config.toml
n_layer = 16
d_model = 256
n_head = 3
n_kv_head = 3
head_dim = 128
d_mlp = 1024
vocab_size = 8192
activation = "gelu"
norm = "layernorm"
norm_place = "pre"
norm_eps = 1e-06
positions = "learned"
qk_norm = false
attn_scale = 0.0884
bias = "qkv"
tie_embeddings = true
parallel_block = false
init = "uniform"
init_std_qkv = 0.0368
init_std_o = 0.0457
init_std_up = 0.0526
init_std_down = 0.0526
optimizer = "soap_variant"
lr = 0.00586
lr_mult_qkv = 0.7
lr_mult_o = 1.14
lr_head = 0.006
grad_clip = 2.0
warmup_steps = 200
schedule = "wsd"
decay_fraction = 1.0
decay_shape = "linear"
final_lr_fraction = 0.0
batch_tokens = 32768
seq_len = 1024
doc_mask = false
train_tokens = 272200000
steps = 8307
dataset = "wikipedia_en"
Each number is 50 + 15 x the weight over its row's rms, rounded and kept within 0 to 99. Layers, rows and columns count from 0. The size before them is the row's rms in percent of the matrix's.

# layer 6 attention query, 384x256, rms 0.0406, rows 319-383, columns 128-191
078:48 53 49 47 42 51 48 48 43 42 54 35 76 47 55 36 38 57 64 37 28 81 37 26 56 62 78 66 69 63 58 48 45 62 38 44 77 35 54 54 58 49 81 45 46 82 43 41 74 46 67 52 69 69 48 35 85 53 22 49 41 48 44 45
090:47 26 59 51 60 58 48 32 58 55 77 57 59 68 70 49 49 43 39 41 21 76 50 28 36 49 59 37 48 68 45 47 59 63 61 54 56 38 50 39 46 47 35 39 46 70 55 78 65 72 37 44 55 48 39 15 29 68 37 72 65 22 45 42
086:55 37 33 66 41 28 58 36 16 50 72 65 54 46 49 50 71 44 42 49 38 49 62 17 64 25 56 42 36 22 40 45 66 80 50 24 61 74 23 34 55 34 50 58 44 68 40 76 48 28 42 58 43 50 39 59 41 65 34 43 55 53 30 68
086:58 00 84 71 65 41 51 33 68 48 48 53 55 49 56 87 55 28 35 33 49 54 55 51 53 47 48 40 47 34 49 18 62 70 50 57 28 70 21 34 39 41 55 42 62 55 49 38 53 25 70 27 54 38 66 57 47 47 50 73 60 57 38 41
086:53 62 44 51 51 43 45 71 39 49 30 62 31 52 38 54 53 71 49 39 65 72 39 52 46 61 78 40 72 89 48 68 24 66 39 66 43 27 43 47 26 35 23 60 29 32 29 41 35 67 53 61 48 49 35 56 76 41 29 26 19 37 46 46
089:72 57 51 35 45 63 50 39 49 40 44 51 79 45 54 60 63 52 54 23 57 66 47 63 36 53 43 55 61 54 28 19 64 53 56 21 30 59 51 48 36 47 55 27 52 37 56 40 50 47 15 31 52 57 67 36 64 62 21 49 47 51 38 57
085:45 65 86 64 75 38 48 35 58 39 33 63 26 57 61 39 46 67 41 37 29 15 52 55 72 45 54 37 73 57 19 24 55 25 67 75 43 42 40 39 36 69 43 56 72 15 22 60 42 37 49 53 34 44 27 64 51 36 57 76 49 37 38 59
085:44 12 33 42 34 49 69 25 37 60 49 59 51 65 56 36 28 66 06 45 47 66 49 70 69 74 51 51 43 70 82 64 30 62 57 41 66 42 44 68 61 36 48 69 54 66 49 13 52 72 56 37 25 63 49 62 56 30 42 49 30 69 47 67
082:43 32 65 51 34 52 47 61 55 69 47 52 29 34 43 25 63 69 47 36 36 36 76 40 76 50 68 48 29 53 72 50 54 46 48 43 66 81 41 37 42 40 49 37 79 36 57 71 69 55 51 71 55 54 61 14 13 52 20 55 62 38 43 51
093:25 43 52 65 51 33 54 29 58 36 47 77 36 41 52 67 56 44 48 39 49 41 53 36 67 43 59 29 27 65 59 23 76 81 60 58 54 42 61 38 48 32 44 37 19 51 45 41 76 26 53 50 52 47 72 51 46 36 26 24 38 57 70 45
086:38 45 44 45 36 84 36 41 57 36 63 06 51 50 49 03 23 55 50 82 48 80 54 51 39 27 38 57 37 61 59 53 65 56 71 49 67 60 59 47 53 37 50 66 30 80 42 49 57 44 34 48 56 40 35 37 51 67 55 74 51 46 57 58
092:68 76 48 50 79 60 66 49 35 55 35 54 49 43 43 42 37 75 57 44 38 52 09 65 53 46 30 47 49 62 44 48 33 77 45 54 73 57 31 67 30 64 54 76 27 59 49 75 75 49 63 62 59 75 68 56 41 42 45 66 23 43 48 84
097:56 34 61 47 66 50 26 81 44 68 41 31 48 68 80 44 34 60 37 88 46 67 64 29 74 49 45 50 50 41 41 69 52 50 34 51 44 57 56 33 36 51 53 35 37 38 54 61 59 73 27 42 49 44 47 10 06 48 67 55 31 43 58 46
080:29 61 49 56 50 60 37 45 53 52 56 49 43 64 57 41 46 36 17 36 60 43 40 30 47 23 62 38 45 52 62 70 64 52 24 60 58 55 71 39 39 62 72 56 35 40 35 46 58 30 65 39 58 66 56 60 63 48 62 21 42 42 27 76
083:61 62 61 61 46 49 56 61 64 24 56 67 42 63 45 32 50 47 36 52 51 39 74 59 31 70 68 68 54 33 68 80 32 56 22 68 55 45 42 49 47 64 46 54 58 70 70 46 39 40 50 53 53 41 59 89 31 47 51 29 71 67 54 52
081:28 51 48 57 73 48 70 56 36 47 28 61 34 59 51 50 62 40 62 63 45 41 42 19 35 40 70 53 38 20 19 24 51 43 64 47 42 63 35 44 50 49 47 49 61 52 40 43 17 46 43 69 55 40 77 44 68 54 11 47 68 57 40 41
091:61 55 43 49 65 52 51 25 48 34 58 81 39 44 53 38 50 61 67 62 32 58 40 64 37 30 44 37 85 35 63 43 52 39 63 55 51 63 75 37 36 48 57 48 62 52 44 65 54 56 52 51 90 43 49 56 53 37 37 69 38 34 75 30
092:76 56 63 66 36 43 42 34 34 65 57 44 59 55 27 78 25 48 43 42 52 23 64 40 36 49 69 49 38 40 68 37 55 52 51 59 72 52 71 22 47 43 48 62 66 61 70 56 34 45 65 53 63 51 59 53 35 46 70 57 47 50 22 23
080:42 57 45 46 61 41 70 59 36 59 25 50 34 65 57 62 54 55 43 84 46 29 53 35 72 28 72 38 38 50 54 42 43 59 42 62 46 35 39 56 57 53 67 34 30 37 73 65 47 46 30 57 60 71 36 83 45 34 62 42 56 66 49 70
095:28 33 44 54 31 47 37 26 81 29 58 63 24 64 67 60 37 25 60 50 70 40 54 35 47 63 66 52 41 85 56 60 41 38 48 70 36 33 78 57 58 40 65 43 14 46 58 11 54 28 55 79 65 54 59 80 63 40 50 24 66 34 41 57
083:62 38 27 38 41 45 67 65 45 48 36 42 46 45 32 34 21 58 46 58 62 35 32 43 40 21 34 33 30 53 49 44 47 60 48 58 69 56 25 38 68 63 40 57 44 54 52 57 70 08 54 46 60 39 59 07 60 74 30 62 65 66 56 74
082:54 48 48 47 34 45 67 53 42 36 40 42 46 61 59 62 56 46 70 59 55 39 76 53 46 62 28 69 54 47 74 77 44 31 36 16 46 43 62 79 64 33 55 81 46 40 49 50 11 24 59 46 43 46 51 67 51 36 34 25 75 54 51 81
089:52 37 40 59 50 67 36 37 65 52 50 68 25 61 64 55 64 59 34 22 30 60 63 28 54 44 22 57 84 59 27 63 56 61 39 39 36 36 55 64 78 31 28 69 55 47 55 63 88 61 54 67 60 32 39 49 61 56 36 55 49 30 40 46
077:30 70 42 38 67 58 40 33 44 81 39 62 54 35 37 50 42 51 60 65 27 74 56 43 31 57 55 54 53 47 70 65 42 36 64 54 73 71 44 56 41 88 49 35 57 54 16 19 25 66 45 61 37 44 35 53 63 50 54 58 84 62 21 36
084:34 10 54 39 53 58 31 74 40 53 35 29 52 32 58 53 63 49 50 52 53 71 64 49 52 65 49 45 70 39 55 71 36 58 54 48 55 40 50 50 38 23 54 50 48 55 47 52 65 57 57 36 55 45 57 47 31 54 33 32 52 54 54 32
084:49 43 55 94 50 48 52 63 57 37 42 48 49 49 59 48 55 55 58 31 63 28 52 47 34 89 82 93 53 82 49 48 59 62 57 51 48 55 38 61 50 29 47 51 52 64 49 33 52 33 41 49 39 49 56 46 54 43 42 37 49 31 57 63
088:15 95 51 60 31 54 54 68 35 42 45 63 58 52 43 42 42 42 36 34 50 27 35 18 34 47 51 57 60 16 43 67 28 45 52 76 43 70 56 54 63 56 80 56 78 46 47 42 27 61 66 42 55 48 54 57 31 44 44 45 99 70 36 58
084:30 13 51 42 46 69 67 45 43 32 65 25 47 62 62 33 69 64 73 51 71 45 63 64 50 52 36 48 38 45 49 59 53 37 54 35 35 67 74 60 58 46 42 63 37 56 87 46 55 76 42 59 41 31 71 44 35 40 74 54 49 55 63 66
089:37 29 32 46 46 58 49 48 62 61 19 34 62 34 39 58 66 62 68 54 69 53 47 39 40 17 58 41 31 45 50 52 57 51 54 55 55 44 40 25 59 56 54 49 36 44 62 48 47 40 71 43 30 54 48 44 50 51 18 36 81 59 32 40
095:29 58 29 55 28 50 43 66 47 49 55 54 73 35 16 45 65 37 36 67 34 48 46 64 57 32 79 38 59 56 63 37 50 53 44 40 70 48 82 45 68 48 25 56 48 43 66 74 47 40 39 67 52 44 78 55 44 64 50 74 25 53 56 50
088:78 45 87 35 35 46 53 82 26 35 61 53 39 45 44 55 32 57 62 41 42 66 36 77 51 74 41 43 67 54 61 62 47 57 41 78 38 47 73 32 47 63 65 45 66 45 54 69 47 58 37 61 47 51 74 68 35 47 79 61 51 60 71 40
083:31 25 46 43 25 42 40 22 31 50 42 71 56 48 30 51 41 34 66 49 53 24 57 52 16 50 66 41 31 48 41 51 51 46 49 44 64 29 79 44 42 48 61 62 80 43 26 40 38 65 52 65 25 57 44 70 54 38 76 35 42 50 62 62
089:59 62 28 99 54 55 67 38 39 44 19 54 55 50 37 30 44 78 51 65 40 53 56 72 72 43 77 64 38 47 45 64 51 54 49 44 59 63 72 63 60 51 32 79 57 64 50 45 58 32 74 50 63 79 41 67 63 66 57 84 26 46 41 76
083:38 67 71 32 52 48 29 22 45 44 35 51 27 72 50 67 38 56 80 44 47 58 41 63 43 54 21 75 49 55 52 67 45 48 58 64 45 48 33 68 34 51 64 57 81 36 43 21 40 53 33 15 39 43 31 30 51 46 44 18 22 52 62 34
085:52 43 61 31 31 46 34 38 44 54 73 54 44 43 49 58 58 47 69 49 50 28 81 79 78 42 56 41 54 67 39 67 27 58 40 67 26 26 47 56 60 57 65 43 52 49 47 41 45 29 77 78 55 63 55 84 60 36 43 61 44 48 71 30
080:32 65 62 51 47 43 44 44 45 64 49 58 33 35 35 75 66 20 42 25 24 60 48 50 51 56 86 45 41 56 49 61 79 84 18 64 47 53 46 51 35 40 45 70 56 31 33 58 65 53 75 50 53 52 71 77 47 53 62 53 72 52 24 40
090:84 74 63 58 61 50 05 50 30 58 22 55 72 51 38 31 56 33 60 58 17 61 54 41 64 79 49 19 35 33 57 20 72 53 75 40 30 61 51 62 53 49 60 59 61 34 52 49 65 76 58 38 71 24 68 42 54 64 49 60 40 54 41 54
083:56 52 56 46 22 45 50 79 43 68 67 69 19 46 46 63 43 49 53 42 82 23 46 59 44 24 52 68 71 44 52 55 31 66 45 85 54 39 58 26 50 43 61 27 40 26 47 60 71 52 32 46 62 53 62 48 47 56 60 47 36 49 71 87
089:62 47 61 64 36 65 73 55 43 66 56 41 66 19 31 40 67 42 60 22 82 34 42 64 23 63 49 56 42 52 60 29 71 53 60 35 33 43 41 66 68 66 66 38 24 51 39 54 51 62 49 51 62 46 72 65 54 59 24 73 40 49 80 55
092:42 69 57 55 48 55 60 26 69 62 52 39 31 45 64 60 57 64 53 48 77 30 40 66 34 68 66 47 54 50 60 13 20 33 55 13 45 40 63 70 44 33 64 50 48 50 40 67 74 63 54 50 64 35 25 69 32 43 51 32 54 47 83 64
091:59 43 43 39 60 75 57 66 81 71 33 38 65 50 39 35 60 31 53 25 27 53 68 72 21 24 64 58 65 45 48 62 69 63 64 60 35 47 35 53 37 44 34 44 46 25 63 72 44 53 56 42 68 19 60 54 54 48 21 44 58 47 32 41
092:40 54 52 46 58 37 35 34 67 39 65 67 29 51 67 55 62 51 55 55 71 70 35 70 57 30 42 50 37 55 62 55 68 64 81 46 74 48 56 48 54 62 39 53 67 78 45 73 34 33 55 48 38 25 34 53 48 50 28 54 44 48 55 66
092:44 43 27 34 77 51 49 61 52 54 46 53 33 66 45 29 65 54 26 49 63 26 59 24 48 17 58 22 61 61 62 47 73 66 55 55 45 33 70 17 59 40 71 58 78 35 41 41 27 49 68 34 56 35 24 51 55 56 36 72 71 68 29 36
083:58 37 52 31 48 51 70 60 34 58 77 41 66 48 73 28 36 39 66 69 54 56 35 50 15 25 26 47 21 37 31 38 41 21 52 25 71 58 62 47 64 48 58 50 70 57 57 29 76 65 41 49 58 40 18 50 33 48 50 49 67 57 42 59
084:54 62 85 50 51 57 74 49 49 62 25 34 47 53 31 50 81 60 36 59 49 31 40 50 40 74 69 53 54 48 61 25 43 39 51 60 80 40 52 54 42 31 41 61 60 45 50 66 47 48 44 64 46 27 58 39 50 57 28 58 80 42 71 54
090:52 58 55 26 52 62 31 70 45 52 59 58 85 63 63 27 62 14 43 39 54 51 62 33 67 26 49 73 52 32 42 35 43 50 51 44 64 65 57 47 42 48 67 48 58 43 68 51 57 29 41 68 50 55 48 25 54 76 69 63 35 63 40 46
085:44 44 46 79 61 49 53 44 29 40 45 42 40 57 57 80 64 54 40 62 59 39 52 54 61 72 53 53 31 57 44 66 52 32 47 71 30 51 36 49 59 65 27 22 35 54 27 33 69 25 54 44 23 56 57 64 48 39 75 53 57 68 52 50
080:60 59 70 36 69 64 41 56 19 64 33 22 29 44 47 26 70 74 41 79 35 55 39 45 38 28 39 39 60 47 47 53 60 32 33 53 70 62 44 65 38 47 56 56 51 33 38 58 58 61 54 33 39 64 57 28 42 21 71 50 41 52 46 61
081:61 47 55 51 20 42 61 45 38 90 35 57 57 44 86 63 60 61 32 66 49 63 66 47 54 49 65 48 39 49 51 58 61 74 47 44 43 58 42 19 59 42 63 33 40 31 52 54 44 41 56 37 59 43 42 48 49 27 44 61 58 38 38 58
092:63 52 70 32 51 59 67 35 61 73 47 37 49 22 30 83 66 34 47 54 29 74 36 64 25 51 39 53 62 59 45 67 37 45 51 28 57 26 61 91 49 46 53 43 80 42 41 62 47 58 95 22 69 48 28 59 54 57 52 40 64 56 55 47
085:32 32 44 55 46 56 59 54 51 28 77 40 46 53 72 41 76 55 17 39 62 42 55 57 70 69 34 40 75 61 45 46 65 21 65 52 51 66 54 37 35 38 60 48 40 71 46 56 51 42 62 55 29 66 83 73 64 78 30 66 50 34 33 43
086:58 46 52 28 57 52 37 59 65 74 42 49 70 37 55 63 54 46 64 59 26 59 65 64 49 39 83 43 50 52 32 32 06 41 54 23 59 72 48 49 48 34 47 73 42 36 40 72 57 57 39 47 44 67 35 27 57 51 55 75 39 47 45 29
079:45 65 30 34 52 44 67 45 68 61 28 53 62 61 71 36 34 46 59 29 30 62 57 46 14 37 35 46 67 98 55 70 55 50 50 59 64 58 55 70 26 64 35 39 79 42 46 11 09 65 49 43 51 60 31 58 36 27 53 51 58 55 67 59
087:57 49 39 58 70 58 58 34 42 61 49 35 58 72 58 36 34 59 71 30 43 43 46 29 40 53 50 67 58 65 59 78 72 65 56 57 38 43 30 61 50 33 41 72 64 58 30 28 60 50 44 50 64 62 68 56 67 30 31 32 50 33 80 67
081:46 42 58 66 40 61 60 32 36 41 78 53 54 59 49 59 59 19 51 42 50 52 58 61 45 44 66 35 50 49 75 63 32 42 34 46 35 57 65 65 42 62 50 21 58 48 60 19 44 56 59 39 65 29 21 63 46 74 34 49 57 52 30 77
084:51 48 45 77 42 49 67 36 39 37 20 43 27 67 47 37 33 58 63 61 55 39 43 08 67 54 65 34 43 51 29 35 46 55 65 36 52 64 35 32 50 65 72 58 32 36 62 27 43 55 44 55 38 56 54 37 41 68 33 34 58 35 26 51
086:58 50 54 47 45 30 50 39 26 52 52 66 46 47 41 65 49 50 52 52 75 87 60 79 63 64 25 29 55 25 51 45 32 55 54 38 42 43 37 48 60 47 39 41 72 71 12 46 62 54 42 42 36 26 39 39 72 71 23 36 90 68 58 65
093:35 52 50 32 47 65 57 41 52 83 61 48 63 40 31 29 50 44 51 54 36 26 50 55 26 40 49 48 71 55 61 32 35 42 44 58 58 61 40 44 57 63 56 61 14 23 32 82 59 63 36 51 54 61 26 43 56 46 51 75 59 51 47 68
085:31 47 47 52 51 35 58 49 71 65 36 70 70 72 37 57 47 80 50 65 60 50 68 50 39 72 55 61 33 46 72 32 46 29 43 53 54 36 41 39 33 49 63 44 47 52 45 32 47 10 77 53 30 26 61 41 50 26 54 02 35 44 44 27
095:79 45 65 61 57 62 50 51 83 66 48 79 42 67 60 82 61 39 41 57 32 55 41 41 70 53 44 71 78 62 21 68 86 45 23 56 51 62 41 63 61 53 42 45 50 49 69 57 39 43 36 67 54 27 68 49 60 41 26 65 51 48 51 45
091:46 46 41 46 49 73 31 55 59 18 49 41 33 36 84 71 81 64 62 62 43 55 37 31 59 37 88 43 69 32 57 56 33 54 55 56 33 70 58 56 49 41 74 53 40 35 33 52 60 59 39 45 49 19 78 39 26 35 39 39 47 41 29 54
092:51 42 58 29 66 44 31 44 29 43 42 30 43 65 67 54 47 53 47 75 36 34 58 67 40 75 44 39 49 46 29 73 50 55 55 46 59 52 48 55 43 57 54 60 31 62 54 49 57 81 66 39 60 49 50 23 19 26 55 30 27 44 68 38
084:63 37 54 32 20 33 71 48 59 42 47 24 66 69 54 36 28 56 54 74 23 57 69 42 36 56 43 24 60 67 53 40 32 39 55 47 47 65 11 46 70 57 27 44 44 38 39 67 63 38 65 52 58 88 44 26 64 66 64 48 60 49 55 43
080:62 26 38 32 67 80 66 50 55 58 26 64 65 62 84 41 49 44 67 49 22 66 80 51 16 58 68 70 50 58 68 69 47 73 50 55 54 40 40 56 35 58 22 37 19 60 28 51 44 72 47 59 52 38 48 40 50 00 70 68 37 50 45 51
093:53 29 59 64 47 61 47 33 50 36 53 55 54 51 57 53 63 74 79 35 39 47 41 49 20 32 38 55 49 92 60 53 49 78 65 41 28 49 71 21 49 43 43 66 56 49 53 66 48 29 53 50 50 32 43 32 51 72 14 37 63 66 56 48